config.toml
head_dim = 128
hidden_act = "gelu"
rope_theta = 1020.0
init_std_o = 0.031
lr_head = 0.00496
batch_tokens = [65536, 131072, 196608]
max_seq_len = 2048
Each number is 128 + 32 x the weight over its row's rms, rounded and kept within 0 to 255. Layers, rows and columns count from 0. Numbers have three digits each. The size before them is the row's rms in percent of the matrix's.

# layer 4 MLP up, 1536x384, rms 0.0521, rows 1176-1282, columns 320-383
102:120094107084182161118117141109064164170128173187092076116145142141143127140099162118151165103119153068169121129105126141179108120100137051072166148072124096165103132099031069146203116110150077
106:068145138109164195123111124116145134126124141095160120083103176167132093142144137158110136109127091146086099114098075084101147145157131108153117073149178157054131169168132199123137160102157170
104:115139140191131144109119095119172144068084147175112070076126135109069081151078158123040138118121088124081135119140048101140102122119193122108126116191081129122097093165073137183152128180133149
096:117140151164161100145078151125088142094096135131155169110118163101148131114153144135052107108157129183187147142193072149151121101123121115178158140192089115077169085112094148132135138100140103
099:059119144110169142157090120159173083127053140133089052156122124119171126063131154136149157143144089140130186106128157135113150097159147126161075136178095082132108095106108116129164160101157099
099:107110124093199141047100130121124128071146130185108091144094128094110184119125141099108173149103142097183157133150149103129143190088161125141115106097092144163154129108159103082133082105153127
102:103115143159161142173088144152142084120120184172121130083109144120122126134150123107203073159107128159099140173186123125121087172124104158107164081185106174136133181114145101143159135156110088
098:164120134073127188121187156149146121135156052164173108125114158128085141187080151078132131134062180091199134082126108174122086125119181136091089125140108096187123145118164127125126130111100124
098:086158073124117179092090123091114171145134090158136088115171135078110165081125157127082119101153189111167145074130073104106124165116186087129221133139156131154119132160107127103143091168115120
104:092102118139198128129137128090045119147108114099145146159155175083163132153168118128147134178135171184129087084129153144136128101140187098130138165141174113076116124146065133128162106127114142
102:084105062176157142140159117138139087103103149164163168119097074106067116165073131107132110139119131062068144132184084095162147122099101164139129131178097110106104141144161098105102137106082129
106:069156099086122143075145140140109173160102100155128139112081146142137115115163126204138106126101117113131077082161165084170108131128096151116125145129177144143142115089122086152115124061144160
103:105105141068173157105132098097132104127115068128130137172094136151144131141045143121138118054114173128112057056142149097136091099105121088179106123116141109110179135129071185126165161141153146
098:091132090114194134106171119108102112144125077178139138152134149135072156047100080135142090173133120137087115116156164129203151105115113170087104102121077165155151117110122169101041125137135193
097:115131126175123149157166116110132148145157122105114119133081105166113140136120174196143117105159191120122121081151114156143147120153141204133131122104144107103047116116151108138105196117157116
094:081132151114184143149123090152214149098123131202101137102081150129113183059166137156160154101140095122065063122181155085153163157162133079100119055156126204156139145127142127136083099112134125
100:128098090142108126135121140062113070176098120172092114128096082116112125039173145129127135110158103137154168114176130143174151129120144108133205153184089087098120148115107097170115151084088145
102:173114151205147091099120105130153148131031165127116129124121127134068144076143159138168088177142153141100068129186125069205179129119140126079166129139133123109133156210109092185102146100148181
095:134194073168155153129106111137165091081118195101114081083147130103094111136135170124109111147119129156115176156173162205169173102206133153055111089144153124119192126134126131108159144155140176
103:123153122169135095090173143168122119146143143160134122144126116076156154083073136111155124085121183117092132111106161136155053113115173113178124203126140135127208172112102179123158135206147166
106:112117146182169204119124043196125124028168145126136153118157079131087087156111090100102136121093124155117100166139124114088149154110197192082136069200142146102113156136171116154125119152152167
108:154134105101170126061185115145120156124136077177106099205111147171112114194036141150105123123071171096139083185126149082123176143104129139087101123106139089137103074083141155141097127129151098
101:117189133157142127088128130118127106106110126132184097138116144089117168124056141079098089130098152107158096113113105080176151114140148181165145089160101116133137132099126172159149166168091186
102:062098212153174113110095044139129133128088098145107126190126151184090129118081110135090124142117215140143119166138116125124124130113186103084193116161151170124074163134130164151110146167114150
104:130136135166143181142113119168107189079071134116146127148102121086081145116184154148143068133148116121100101000161122084172130135164131144134140074115132145178094135128116133155118134138127191
095:097083106136117168131150142184115125093123105135161129081072161132122153104098119169090097133141128162109139124156097098129110129116171156116113113118101094151109131151116119100182146143128161
097:057141139115152144158179132075071092107097114084124067055079140160095082110139072137096120152080126131180127155130097080148142113192104106120134089156150177094114144160162124116109158151136103
101:102115168061134091122148055131106045134190162177092142115121199087125134116166112123142099158152138120140066102138109162174141125134098151088127127140123094233123148181128086145172169147141168
115:084136188142143161146180108112077101099045118117083078133111152099096102103108131128105075164105163121175108150143124114104138085154150096162167111155169205109176116164117165156129164102126170
106:127183098131156164088124149141088098105102149116132085157157171110120105093134121142124105160152144119168167076127154105096160090121154066145162112141147112100135133156098125130138112199116160
098:069155109126139113089102121108135080106111126145098152217079125115155086099167140160046097092142147116135073134136110139079157153152113122107139115107095149096112100144078155107108175100160138
096:084162158095177146122128088134142154117109122108060081118126145146143104157086108190149095164129121159073087092122165121175159098151134083141078153103101139206134116143138130160125105088176153
098:105118148085108103122158125119093106148143098135159128136096103099150146113143136140123145103093174104133171090149103206154156146129086156147139139127122114129141121118180130133120146190136141
100:136190095116162135134174119104115160075139142183150121143094104098117147158094117134109163114097135076125190068131121127089082174135110223097137194173192136122171113144117153125162071102130103
102:138064170150076130108143096117116134107083110202127112122134124102094109076167070103041130141107098089156114099185147102135155104127098086142129083121111121067102150169137135125070153134154136
107:124151167133187165174129086106163181109143143122149158069126126137098161122116151095191149183100134184122163152133108113138106089167119134037166182155116114119052105146086151174136169143108137
102:132142145081115100115146136046080080158084053096151167152109168170116086111091118125137090129143114122122133160190163158132112125147149172124181141211191149186103186073087173116115188097116170
099:143161118098115173108132114057057125163088134119137164134059072119129123140117094086076116117117196179154137061079140119136168129106109184105197113152175138136059107113162127149119111143127219
111:130156142130166140171145096122129169149171190187191067109145136141089142133060164153121119087067185154074106129129072116171097141114153146153127116143093094144086138132129127150110148161136066
100:084091127161105094116123098174152092082186134158093188166047153130127146125119175097142092126117129066109116111151082187192116162119140190125159110158070126068087105126090146141126136082150166
094:107100136122142090145205107089129129077110114112126117165111079151160103066097118134121114094106104184107080122179151135095108102120088142162163107106116179095182194117113088173167117106183122
100:114230115083172093127116136154144083172123115128165139155134117091090076102091157199117088085091158122125112164098154103114097047125103141079161054143172172128156143112071121219170127106168086
105:149136141085121139131127094078113134144136067117180115108063115109125075126099101124138112064100114100169163141130124128143108014092126188126125142162155177159121119135170184132140047110168111
101:091113106064128151159122146113088118145099086174163156123102132124075172122169130103102102169142154082163174106109130109154123079105146121097142152196087212143175128157123150165130132115126088
105:135088142101156149132141082141094093106135143143163151140154150120150111132144097165147125116118156107188187136207117114132186130098174126147128075103100122126129168151101137146179143130144083
101:064100133154104103073109124107154160143145115131132175091116118131074155105105115090150067148097130147122129088098118115167108123139089125131192124155150139075121172107126158140122146133139080
098:114118200135139121157152123105126174125118140086116117176099078093155133079132128148129189143082173137196103129145125096089107082134135183151138070198146118155141126116049151131175171126153147
108:147128131145172192142092156107127167162146147105141132105137071106076142131070147087031097128124112126133155154181106121090078134118155146119142128142155188206143103082110080244122133164111164
103:089166195164182134146108089098116096077122105140162061129091117073131114126123186092180124141116112133129152148165081115114145131203176119079158151130129120145100080167145132123146071145186151
108:088173147133202127162131092080098185088133161171045095133106170077111121128080154150118139163090128177102109158126075106123105110132148118069104024157163123092152110177060135160108147143125117
100:176138151156185141149143102177109165099167111105127104247127094117090135088104190134098114166117152139102130108148155146143174120102111160136117126135093181179138192124169134165124136122119112
095:114074092125113134129112171100154154087116191136102155099130179111170109091146109133115112137151131057178102100196099147146102138070128092101167162151106126143172113068064130112182084132110073
100:099118159178123155130117081128124171146108103205079100189141081125140168104164179079123140070135143165127157118078082150179125147094149137086152159077137115129089122148126132158145090076114099
100:122147072147130150152222122128152146104149043123144147093127099105127181074060123111151094103053179082133105147165092186121143108192154108166153107176130138164112157109078109116122181109064110
094:078147152116113123131155117114073084179138127140159109106017129160123128105159149093110150062074061037108112066176178119117137144126165147127147118126102115167099136085114136132100093095137160
101:104132154145137170194111080038125125098104103144150128112109125112101136130084133186077131101129137107126103159072122065128100110119127160124097152158146120129113126162101136164171156178094096
103:147142139184122153164114153176127060118123151169112130088071130163142100139130143128103180110123124108068176123106088122107106105115090143170175117171091171090101172145171180135146137115164071
106:120118111142121152135140140169108138163113105135154130088129124077080110146039150121055078115120228145131129122175126164150103108152160125093180138128134196117122116130092140161112088181201161
102:134146123123167178146110119183162100135169116130199123057087148113107026133105113172068074108128127156104150144170125143113113176058174142076145094076150162113107148089146173142110154150144130
099:139066105126118197122108130169109157101083124166134135174134127149123080120100100186130115114113124094176131151098127161159150120093115151146139125125127107153117087170133173137092135221174065
099:107157134098156155080096099105107103080167105150155102200127157093119086113160155142129076140198149107195114174152156123102182131042179112150131114122148155131144139154079105072173070160147130
100:102118151151099104081114155037068186166106148114088121067073102093118129046141157148097156086142119089135145083145076104153137102084102136152205157142112153103096163089083113143168164098108139
107:065131143201108094103125093123114133137090102138101128144099091141135102071141096117176124095095138118080141098126115061121150133112108168165142102134141193108125135111106197113173185092115152
097:147152132188119171146089164097149090095105136173105082131117124064130146141106164167154130134122064085122118112140137071169168089127161114110101063081147152145130149168105153159135099185150129
099:169134161170173200125119126137108123148106106121135159148087128133151058165149131209190112104064106089154175161170066152161138120137170174141093142169156117136121069132076155115181101154107115
107:092118165154155140144138098130105174136128151104126126141107109139076118089097164158157083112120099156108037136114144137195104079095116120155072141104188137133105109125100112118123117100109130
099:084159140117097166082112108137096136082164089116142072142073163191140144128129108057119081145135118090105066080157147137115197168147116172173139132092134125118119144113148165122111134124082196
092:098170158046119125153187136111121130109125130130061101050109121095052151041095087146137077137172106110134154133201133062142195084136135169114102077151108159213162168161069147170095225151162141
098:054127129103161108141162120095109067161120161125197167134103137102148156143111211116176183159133119137126134174114163105113194144137154120155140145173177112164192103149133217227139137163128118
100:105177110129137135127200104185122142091063126131172161117115097133119099116127100137099119127147120163066142149133161108116112125157156122059162160112117119140152147101145177181092184137110172
102:074091142145123137169136134096148115140098065153167141126100057113137130136068087113158128160157092173094125134163078105152122097177138079161148160168117090154172126074158197096097157175084112
111:115194107141199134117110111147121096159078124130113109086111118148107158136134107152102088124086094183117125088123140148149139026169193118122136056175180134126163089169158151087123098043107149
095:090116146163078135069117082101041173130127080101114092111068172145141089134114127131087094053083146113177117091170112097103137105070055145132109167149139153102157179121076134141135131148128165
100:144152141055112120161086045097121157103122132140147066074044110064151159134078154132080133211140155140143107118126160130155115089169165076018165067109119104141158089212100142136115147118117150
097:130160076078157120103168137126097093186149123113110140132114107157095093128067194132106109112131154050210139152145120170133111054110122160107138141165079114169075117154159166141106126086169107
098:150117122134133126105204178129053190142115093114101218106141106138129112155131162144126144107111208192146115155097140145161138170091160146066155162126110142123148139114071120173118140147086133
096:105182122082139146173078132084087127148137085148117177100072118090139151134132140106130130153121184136139172100141143138097169072137138148088159125128128186122190137076081139091119153098074082
107:084109125077110160172115068083087105165110163179156114155128112093131098154080140129055124121117126098084165101154130146167189096142105112077092177113135143111082077160184202146102152177174071
091:094117113158127141096083123072086088107053120145142095104092131137181105123109081124151137074138189125133066178151096135098123125089116156145110137097185094159079147149117133152163117184140146
098:135166185101127157111125108121065133045135110141102161114115110128079132081147133041164121098084159124210095112081133080107193115123095122158190117158082102124128160114151149106144135129160127
099:119191130147166129124194137101145104146101157179159104081133139101099130111138200139140117139150111151126180095125149157146164109189114074129132093070126130117101143130129134163088102103166171
101:094088151144178142157168106084090088166124152139212129092165092163017097112137132127111099131087136103150155086140134149127096127163122170173154116123075171116134106157144116124142100143107100
107:132151144173143142116139053111107222116133132142135142146131134098087108104056096152088151105070179110125145181147087114187130089125109081135118156160141161138106085103114185253142191146137144
100:126144073117125137054145098170015162155127099139117110141120167184152087165098106177071095074096111171050130141194147182127130167108124123103124089177107135120172107121102177163072189103117098
103:056123183125125167132134084098074053073105122116116151153129160153115088084110094172063108147099105145132114143163136094132099110160095147104198113211140157163146152112096155131102088096155132
100:067142178174118152100095109113142207078180099101138145143112147089131184125164113154131072153171160112126142110094091107150151122071181167146169146115135135130152128108106118137160165103203097
100:100108145179171138135175082124120129078118130188071166149149125103096162172146221094122131121132115092116127082077133076146078140109164112099131162172128128131111151118094157127126112160142094
101:128127140096162104101129177126131068086119091103125182098106128136121198102133152130105080102086111107151090083117175051110064151108131185099126085100134148157127141129120173086184143157139162
090:072124100117109166097204151163118064094103123086147138049147129074093085122127112120080101178123129124116105162096097155145124163126086057158145103128111159160113147129099165140167129124139157
102:119114065067176114107125113174074117183129122148104146177140117198095095163124173100123152076132087140138136158151138138106088127154119167101126116165118132122159090116076113104142028131112168
101:164137106121123130097129130158105038132115107187108107170097135162086087090157135133105134152124098101191110106177133143127175073130102142140112037130128130146059162088159127093113130090203106
094:139184135105187187107112141083123142088049082126122104078137043144127039122059157174037079116140160116145143125196082128192159084098104138134120158092087116133103164128072100144092112139129112
095:076181125104129137087176100127093098163092130144176169119112141144110131100126132118091069104099111125077122141143191163113154116112104152098150138101084102176153107092147112161097153093137139
096:084140080087156108178140109092078105181117091142136163143055099114158141144139101138074103073066124084110163143171182093133142121139152137119092139116097183154140126166169122135125079150107136
103:079153108142116133128137135076111104131112112156157106083148154079093071134129136152095142100098059039124061170120133135162132139100119115161177116080152098118101141122158127143151062101166101
102:118189169084155197115156103156145101062138147215152104133107145159040084155165169135172094150141153102130116091112152145157089170138201132086114087108129132126113132167097203131158147166138171
105:113118178167171152081129170139153124192129089085119161102138101130081127141098155184100100109076116078122158116077120161132175155143141150164185193121156129146081142123163116124085118082126075
099:133037151114143183113124152083095127111141163180106138147119151114117101142101097191121124183138170048146105116106128125177106116075126099182141158136082080177129152128137101123082110125142090
097:058087163141098223126143026069151115142095154156131105096122098170122116146174135189143157138173110135062074120129121135191119133122198170133082079114187075094114126148114123162206100203144103
102:104080102095086141107140145136096068177125102081192143131119093149093135137099123110126124141160122091101161171165136160122100129151106180128076114154146099120119107115213116133121156143181109
103:091122097102162098148146141111123173132115058114144160140128066112081083119174165121085162137165093125096194131152118111107166111090112137142184180166101161152094222141137065141101138115148086
103:116076166178078094091154076111099114110143128133077117155111169078099139103133133105104119136153168167128099098106128124096121048153106130113113084100171073129146171116082117133150134117118123
095:145214090136151142147114069090083120087129113142104096174129133117158107120153078180109125143151070109098104153200125122150113097093075082135082167184120158123190152140081163171102149128186168
098:091097132180190148130121090140119139114113176140195111140124133089133122091118177124118119139097128149087180169188075144137172138200181156136159122126134128097115124153129101145153143107151147
093:078161157140133164185137130081130161104107126110108126148120125165137130126122076151095090110094096207176093140139085104105207113057166122146083101106170166087131170112128135080124200097138110
099:102150128106099175075145147168139142099086119101158176100133108095128094144144100158074075114163111100122087100102064171129168163078111120175189143181118170140103162074161134149159151157112124
104:102108117115141099175117133161167076187147131187153098140120137118144140113097223149106146138107111117090123092091118096121127108182130131137178174129158099171159086199115092115151090125118132
# layer 4 MLP down (transposed), 1536x384, rms 0.0478, rows 1176-1282, columns 320-383
098:143164142159100091185078162091133120126131132083165084146116099126145100161121175126117126108130116118128139214078084090081100064165147175151152206173157159102147137099117158137133156178077133
111:182131086109127122139062175130108115169131165135084152117106113132104134210060144164117129161103084132133136049108171195125127103119090158064114125105100189158162182134129073155111125136200100
107:118077129150107155077188126171060137176192123109072124209191169173099148086146183175175104158097174114178117130114111154122146152108113145137164120119179132113128091057156132124093124117125089
095:173107136098138138036149174131126114120135132156109197154131137132186084119135150135158140139165150062170113190090106130099170132084098136160133148166125108084102138126133108112161166152079148
095:123167121107146094136142136145132178126197068094188150064135084163170147113127147190090136176113113177116144135107145149122171074097149088141190103081108251155120128102163142189078098123094135
103:150089146078126141135153125104118089147111129103161108101106134099190124057073145159075019061119081135083115145103148125152099110162103053152131131163121130099186110151119161178131152120085094
104:149154120142148096085112150157108133121157128110077154118111090131137128110120075152111156163101067134088116184169116111162119128168136161132136147123128112174155172215109129091119154178129142
096:152136154091125102105077177095120123136142081112111116153106080126133072107176142159174136111130102127113059135059176143087118141130139098140156154182145118122163089117043132182119106026151148
090:190117130138110094114190157140109170156158109071169089128156129097107064094080115167090146150153090143059131194112110112140131159128101125144166066149074189144164145137115123176148110040093142
099:151117107119090107094174121174145165113066142153117229143191154094170093131127154099109149118124122084083085100092090102142151158095114078088155170105162156078133094116103127103125106101177088
108:141142142144172121127148188168160117091095085093119092172108107130097113121115025137123109109132090130110110118082140170156104130125166174096104121121128134171108160199116139113110189119113144
107:022060127148122133171142072144140130092085142106212168144132141054109104106155148175076104129107126090126180146147097124121105098136137129145162142142069113140166093119165119111170138141109129
105:106061172087129184136134148134137108126154112116070111086096131154179117100100156098120140136122156129078057112179161120146103159127109077178127173101115083179169136155106125134073126133182180
091:173157120122153113105088155152117092101138133088137116078138164178202121251150087187115102048125118116172138121071134171117144118092135113165173091160137148087049128155092147136131158096100148
102:120140090162106141145229167151145125123163117088133103179138168108094125192134111137150129155119113170060133186151127110154092117082131080165093087119136127100110135107056100096167117132157190
089:140162086122116077089159134160146117138144135134111136077145107096121091115129195073159146138138153118110159111091135134135180119115167145082137138121106122138115093153119130100156166123115118
097:104118126146090118084111119174136111164154110122185146123138071186173182122101175097191171163140202116129127073096171171131151125105131089103164108139131115104177108132143180129100164141151104
097:119156045096126040108135123072087135146157132145124094139112136160161143050137134123141143075096140119107142096159129114124161153096133162114146158132126114157150092092152101092152138129114161
096:100114133167106093130136171115087126107122122086183124139150116131143103153165157143112117099117127137136136154192156124117147160150134168230113152115089138140135169124154091158103170182111113
098:047121141126128112148122124196170151129106179134134137105161103082164153201117146118138174088136126113097157075172138167096122171183121122120147181133162138111160132151160115149114130094144118
110:088177152078112125091142165149093136104107141131105116109132154071095128098084187067175093067140140119112197160115098177088093100124072111114145152138091087175075151092119131143123140147134097
116:112177128096160154188067133098103086108093144045134116111136196120140117112126120173135151106132116128182119119155119065071107092134116141146163163145144106133197118157068084160123105110155139
097:133103166132171099112159089147105156155112090105147157113062087096117076177100092085112098126164107160095087153118118120157051123119110145104075122150128164167129149069102101167179165085140163
093:114101101117130122096132140155171108140120153112137163051116181146180158183123119156095130181138133128085161187109108194091108175072123083139089095119154158103112105084100094165138152146094085
098:148141137131102099151137128164135121138183113135108099099187161120153101160137135130098148185092170142179174184131129156186151110093181142224080197135091099085124117177105139098154168077124096
095:112126178127128118057119071084102175146095084109172122150170149173113096082124116125080110123127151129088132143126084140117109128135149140153150070203118188151146141148201151152217142119167128
086:145129128126132067136128123147155126142159166055154128134096085082155105179152074162123098149154160146101153149128119128150106101147118120140142197102147142167091090095157134148119123108131142
099:112108094112144132129074147082102119116148104151056118117141111152124071128136130192141098105121144096161130152120112071090179129059095126119121096113143092147114138151092102125158115168090137
107:128101082127166107115113196087101086133155089120132098144097088152082154131131149171105079179128134123090168118108137144110113066163130154178112159134161153100167106168121157144146056107179106
093:113112163119121157137149103165116130132162096073088120077153127137127085163133128109155151137126140115155136118138160143139171172146151148112165153129116153149095176133148129137061066133063094
097:091086075098135126176109107112206157161143125155130177143089091099096144137153140060138178095099156132118117141123057150106118144128165130120126133109122112160121094110125130171162082084156096
096:186119145177108126145167129081130132096138109133151158164181125148174124146113125129124146075134156095156120085126099080103089155145130128185091135136175117071158118140135105104141198179101144
096:130103162097101057139144100158103113059148130204155125173170099108125104143125103135129166200204137127100122088121165132089123181143128123139172093132125146145172133076135139079178090164065066
103:146151060119146141084095116130138019157129150162086103134109111192141125059154106097152166123105137145182106125168116111161184130142135166121146096097137133150113176122156125108141146101100057
109:156100173115142181105162183125127156122140099148167137152162161128125192115190110111150148153198125122127140125181119169112130097082063110155160121128089122100082107137125086156092161158166077
105:163167119130096130141163128168192110132139108134123114088174112112048131180101072108144103158128143083129156192099136176097169178140122069188087108106140153159073080113149114229102131106127169
093:158176147138155132116089174090084128128095081128153139121136119137127068171117145062092185174164138074065110141067140120097132129098108160155118127169142099170066122186103180090104139203112074
098:154124180115191191120163091088144129173086180129119110159143146106066140084131116114148126101147066103087155134068131170111143134151108105121119116130175108182088123134190148125099100109113136
109:105163071098157140161089117159114144115153086073120173094188079116136170166124137150157093150096156119122102148154179096097152072104111099110112113179116148097146077200128089104127103142077084
100:118067135145175102144141111137147141111121096146099160140127158115155088120143153184114123157110147120122158129087167157130164099179179126117080096147138119093061145124122101131162161133172086
092:134122184150135112089157156203136098123174161140113116105087084112125136129166189096102151073092131166115134146097150146111157163151174164118093090090108163142089156114164119122111112142108037
103:072162098104120136164133144122142114119159142143107074109049111113103127140143138143136091125097187142081150092123172101096143095174115101173149064157157071145195119152168140139120152083116137
103:120140090113125130093112089169124130108159157119118120168125091126171134072132139152156161124091151154122130088155095153141129189116100117122100099133094146112131097142092055132104104080129138
104:102175114141124148112077088125119127108116128159200078181151109126099072172135135104061170087089135094147146094130146071148087162133139104109178085216143193105143169153117133108156154106140160
105:118175126152091153091123127219168204157128140170135155161103074103100130168141124105121148153123075153156154141116134125172107094180093072067148165129160071127158172109131145144115121108113117
095:127108103136148128154098192142084152099189138116163092118139165072144146125105107148098163168165138096174105140130160053123112121127186112205100109102141137162164131098064140131102142118109142
103:102178093126156127173116145113172154138160114142110080152130109102097104178122113111146128094135106117150113128132146066097121101142137112166086145091091163136121086144178149106138110121119160
109:142158157160148119068099040122106071168190166099057130168170124133175181118147159076119073111100102105174131118067144181147146196129105162106141178091152102164158126113168089111110149126120112
101:096100143090138161115143194085131117093174145177155148104101131131148092183129084154085170090138102099070114179133196162094112098173143132096134106113150220106084090163139170104120125114125102
110:099181133129115119122135095116128109107176098138110143143187122172137149145088110122080177144132125119182167102127102178147142083118077153145125123103148096143052078171092084089136081188141125
098:055136147156132125123098169157134116124185134171126093166105109080120143167214205127130115087194120082124162151082054113086119088117176101183127162103132082105105107104172140205085128172107072
089:141143159072180122109124170148135151153170117096146134132100140124160093150084116150090075094078162115149135130121164088133171101114077121124141113171146135108118120206184113168108172206111118
097:116105154080144117142094077108145068134137104076074142059103118190094137171123127094071151122073109117101081130130151130125137176118109127104109181148102129183153135062101104110110120102134081
098:099088160098131067125087151179144108113147091153103146174086140167108092089179142146134159108149142060138122154112137113151142121160165195165145110164115143135123088083104147199168180124104080
101:133077168220146081126143100108066128090113070111138154192178101119135101105120129180122088134171105177158143169096146137148165040116132134181116126143161176100106082145103152125089184094139125
099:174135134151133091012126108137104132127134135087124159085131161133129119084143152146119078101095119180063093148179097197127151148130127074115144124133120208124165080119072139190096121091122093
098:120150153086141122118148103111128158149135100119134142152138153215158058098167064158198103128123095111194088103165050153084125102134112027137162146171142115131082123102187105131098125089136134
101:164126110123131176127108142186135156107106121126092160113084118111093167115125167126105141145088132144215101130081109155148105128144110122144148116134075171136126119118149164084119155104155080
093:172112169114125140115098108175121199105161118129175106112153082132097142130160131106133161080226164117168097211150091121105165179159132129146076130101168108162130093086133124149103139066142146
104:142177097114177129133105158077135132098103102154151164140143122115126132126173113145145135134113113116117082096142095098153176130139151116151153185205162095159130122079110153119113133161128103
095:114145115176077069145151099148117099093133144075101156115128161159165163184094154109123143120128116155201226128153117124150140132182118083166110125061097113098129219045156161146159159112099104
100:130069139139139149129155144169118129120155091171128104148129137159104154125149185125187126115159156098128179107105175180125123158126090093145106179109115133157077132107091107126062139124127111
108:178105109107122122123129150144085102143134140128108144159151122096134144176100195095151128153098139154158146110087165116143053162166181148133103149138124113155114140140130089103090155138101096
087:101110108096093159130135122118098117111125108153128210122098125134173103101132191059146138197089169127093165083129124163094112114173099101218148136151115145052151091131200137030136155125097113
101:161085143188104150105106157122087127113145146123166155141114166142149064111047152090082109132144169181139194151104191146132195137145112141131115152131125127118117120202149099149142148183133165
114:089094160144115143113166070138081175123150139130107159151153083150089121115157112171176079081141101145140118156114120152105123076111084128072158135104129118087108121140140093142101103097097130
097:167068147089140120091191114152171069141106134117083119112140157124110154150165134114071135179115166101147101121128152224206138170164163160116111157105171146225129084091140155118137110105095092
095:138084131143194148105150165148109166150125152132149107185107174112119062166136139126047111097054146167131164116145078114114135143061107074126203060117124153131095115102192132162120078114133146
104:203099103124080143123118091134120212066118103122102081149167109127123138103138095134134119128143130116195076092103090104130094125154133095085168115080041116122092155088076098066113158147122161
099:136125094101088122134135168109165147141110116098157160115203102156166145148156098163171082156190126138104060185137163127077081104086147107095124094109077199076142127159108173145142115143123132
104:151153112199152097098121106158104116131109167135170192113150158128198100119129139137148126135054071154118111101153141099080160135148179096116125160163100152143055141158072116152107130166130080
093:189066138134083146150132201179133108112151097148110134154151085144150181160112061171100088129165134141120131135081136131063141154145147171121116141162107178145160143160122138114110154140169095
098:163096132126145181154128204179160125131082119143113121134173119183126160121129073070076151224152104159081133114143144126145208139146150142165128155129115119168121165111152081104131135135156098
106:147132153112072112098111136117197116071137113148153108117168128153131168127079057105136078211135058166089154071134142188109177183170091133104106144126130077154135116123143128113144158178126125
098:141124144185144076127098108119196081148134065162095137179153111147149150146137124119161123145111080196084145123104150120123135091163121101187113165146118123100092141131087089131066140118143130
088:089129165173122119085153152100134091118109167099106092165139183156135118173137156101125090165125026042122118084136130096098120124176081084158170101154154084105119109122103134133138080100108137
095:094109118157147094096162207110067176135151144177177109111187102143220098151142151159121140106164162133115091172165146168145131167101132162149082151105134119141103084149098139096142133151112134
105:144167157115162061140117169130145136109139158183080096131090123057131108193161147152077155144159133101117130141116085134119187101096103190114145168195188088097157095128146168135147136102123115
099:133127221146164170100164126134167124021156122138110157114132116108124117165123088165152063185038111136132114187103136090151114129092090138133088175077140125166089186145150128094086145144159120
103:118121141140123107159108080087099130193092088144118143108130164107094110090228082123158173139062115178202138136140148055142102143153154099102157053073128135114129080135077078145161115106143098
098:127118051208116159124155090166152065120124127121082145116130162093142081183087110148130130096193050140073130130133107137083171201101128083110175074140101121100115106110169109118163118136159125
095:139133100186127123170080157195106092152114148125111164110131183145165054150126129186088124138155090134094111121161113100057116115121118086110122125103139069170135158149121110087119124126096091
096:103127119081088105165068126126204068159144131136120101068090104126075086137192161154121120163123138138143153095120139131101125154108161142060156060106209102113101094174162148096113122175142085
096:171114093102156146150155207166160123092122110161090086135158144097124127091165131132213085116149103157099121076161116122126093105124096123087173118077135189154137103132121156134126204164104056
102:136112169072143165123055157074171134152138168123105081173115127117080096107134105124123151164140172125091096125138145089096146133143077061119136109134124112137138130094154128130152123107140130
094:110144125110099125117124122149092113191047190111054118172087107169062125092177210173044177122154060146169127124096121106149169176110173084144122129174154173142089170165200166137122165123131104
101:082109117153120085140128127167116115097040108062044150117148139174161142153181147174114097138149117126113123164096106114086137129148133095149146083133171111122090132128151089114064157108115138
094:178080135075147092091092085163122165150203145102034178124114088126139104126159087067125092128132156100060080103138124090183139131097139204138125102149177085081108136131096102147125100139102131
100:128131115116137137180050085092105098171148099156166138190112129106155140138133090090112119143131129163123094132153075071137121107127082125076116142136138077133142162176128123130062162158152106
102:184153093204134107151104116073105109103163096139189081119135118101173062154142118180153215112115135126069177097138150113129057154116121138143134153180143113056148112141151176120117185161118075
102:107110104132122153128150119133120081144162085056106101078113151127088079115144099162186066192093142174119156149062159124140135148117129115126082138129123183144184130078071143160102097198159138
093:132162157082065073112225148162155086086175136139102100164104174123096124168082154140147112166106102135112121121117159164147088158119147152104151133142190132102123131180157080143136126073139139
091:181109064123152096123115105178145177111110130090135122141163094203186069104157074175114122090156103093099099135197116094145145152091182165172105155149130075098114086130095116095147164131123130
094:172083169198131099126058137078155168120183168157161111086171159150103083089129147181144112166141106166130143133126112091133109161103121144094161138105124059120082128129145144113129111144153120
108:172097115078103103083124128134109105174114139164150194099154140115118081158128115150092163097149110073125159212111107134127129182121115176178127050146128193144156122098145122079131117130166113
100:138134179126197128122144101158125144135117128083075095106131144140128160161167090152101132134139169118117129119079093165149158152200082094161125087165173119171075095212067170188146122154175155
106:142108127133078118119132159093095092129114168167126092109138167158101132123108157088107159109140084108136130067177120105133133199119112146184212167112109170126146137130085128087143176081111078
096:067112129117015092093146131155183105155129132146118133116177158107112110143200146143097095120124112165134103141072149125084166150099132101121150114111093118100120097084084137207149097140105087
100:101170069061098114090101165111070098095126091074167083141096168090150130143111094121046124146035189095177150143141138126127170132089152052155157090149115147141178117116124141126139164113185127
105:142170122135162132099149126195059166088154176147085118196138100115134098205107179085147155119130146158157137122107179066094181072150147132140124126158054188126095110168100138085100142113105068
102:094070162166129192157173156191124110140137111164102152115157127161109133171103108117115111105132088144090160117130136168121140132131166200168147091103109072141170109160141136182121148136151133
112:091100160122097104121153127106151149111156153142070148135119154085132149104070161126073111141097175138107127120100149140077170128163174127182086126128137066127163170137114073129172161178130077
095:102076181116128111116133122179094110184117099103087113129095151144059151087122134074091124072139208094122150110138140144108131103206132165136128109120147162109121140144133084108115097084098114
104:090119099208104054158096148129137110122171068059089167104115144144151157185142187102132156078214099120103124112181120103091188132152158152153119127183136091171133102169069079153160097097134149
108:139189102125165163122109148143119111163078096167165107128164085142161167156148087170110061132133125101140136149135113177102089094199148138108141170156130160179119192120086121125124121119150147
097:168118135137079069128116103129112124170105177162091156126104118093135160112105155131160174127166174142103142133150175114143151182201125154071138139093067081223084153088169082027121183102106121
094:200133179134112161092139116143077143090105176124105132092119105171092137135099126120130167109143162149179144194155138136141146131103098151107109123122092132093144115085164183128124136127145102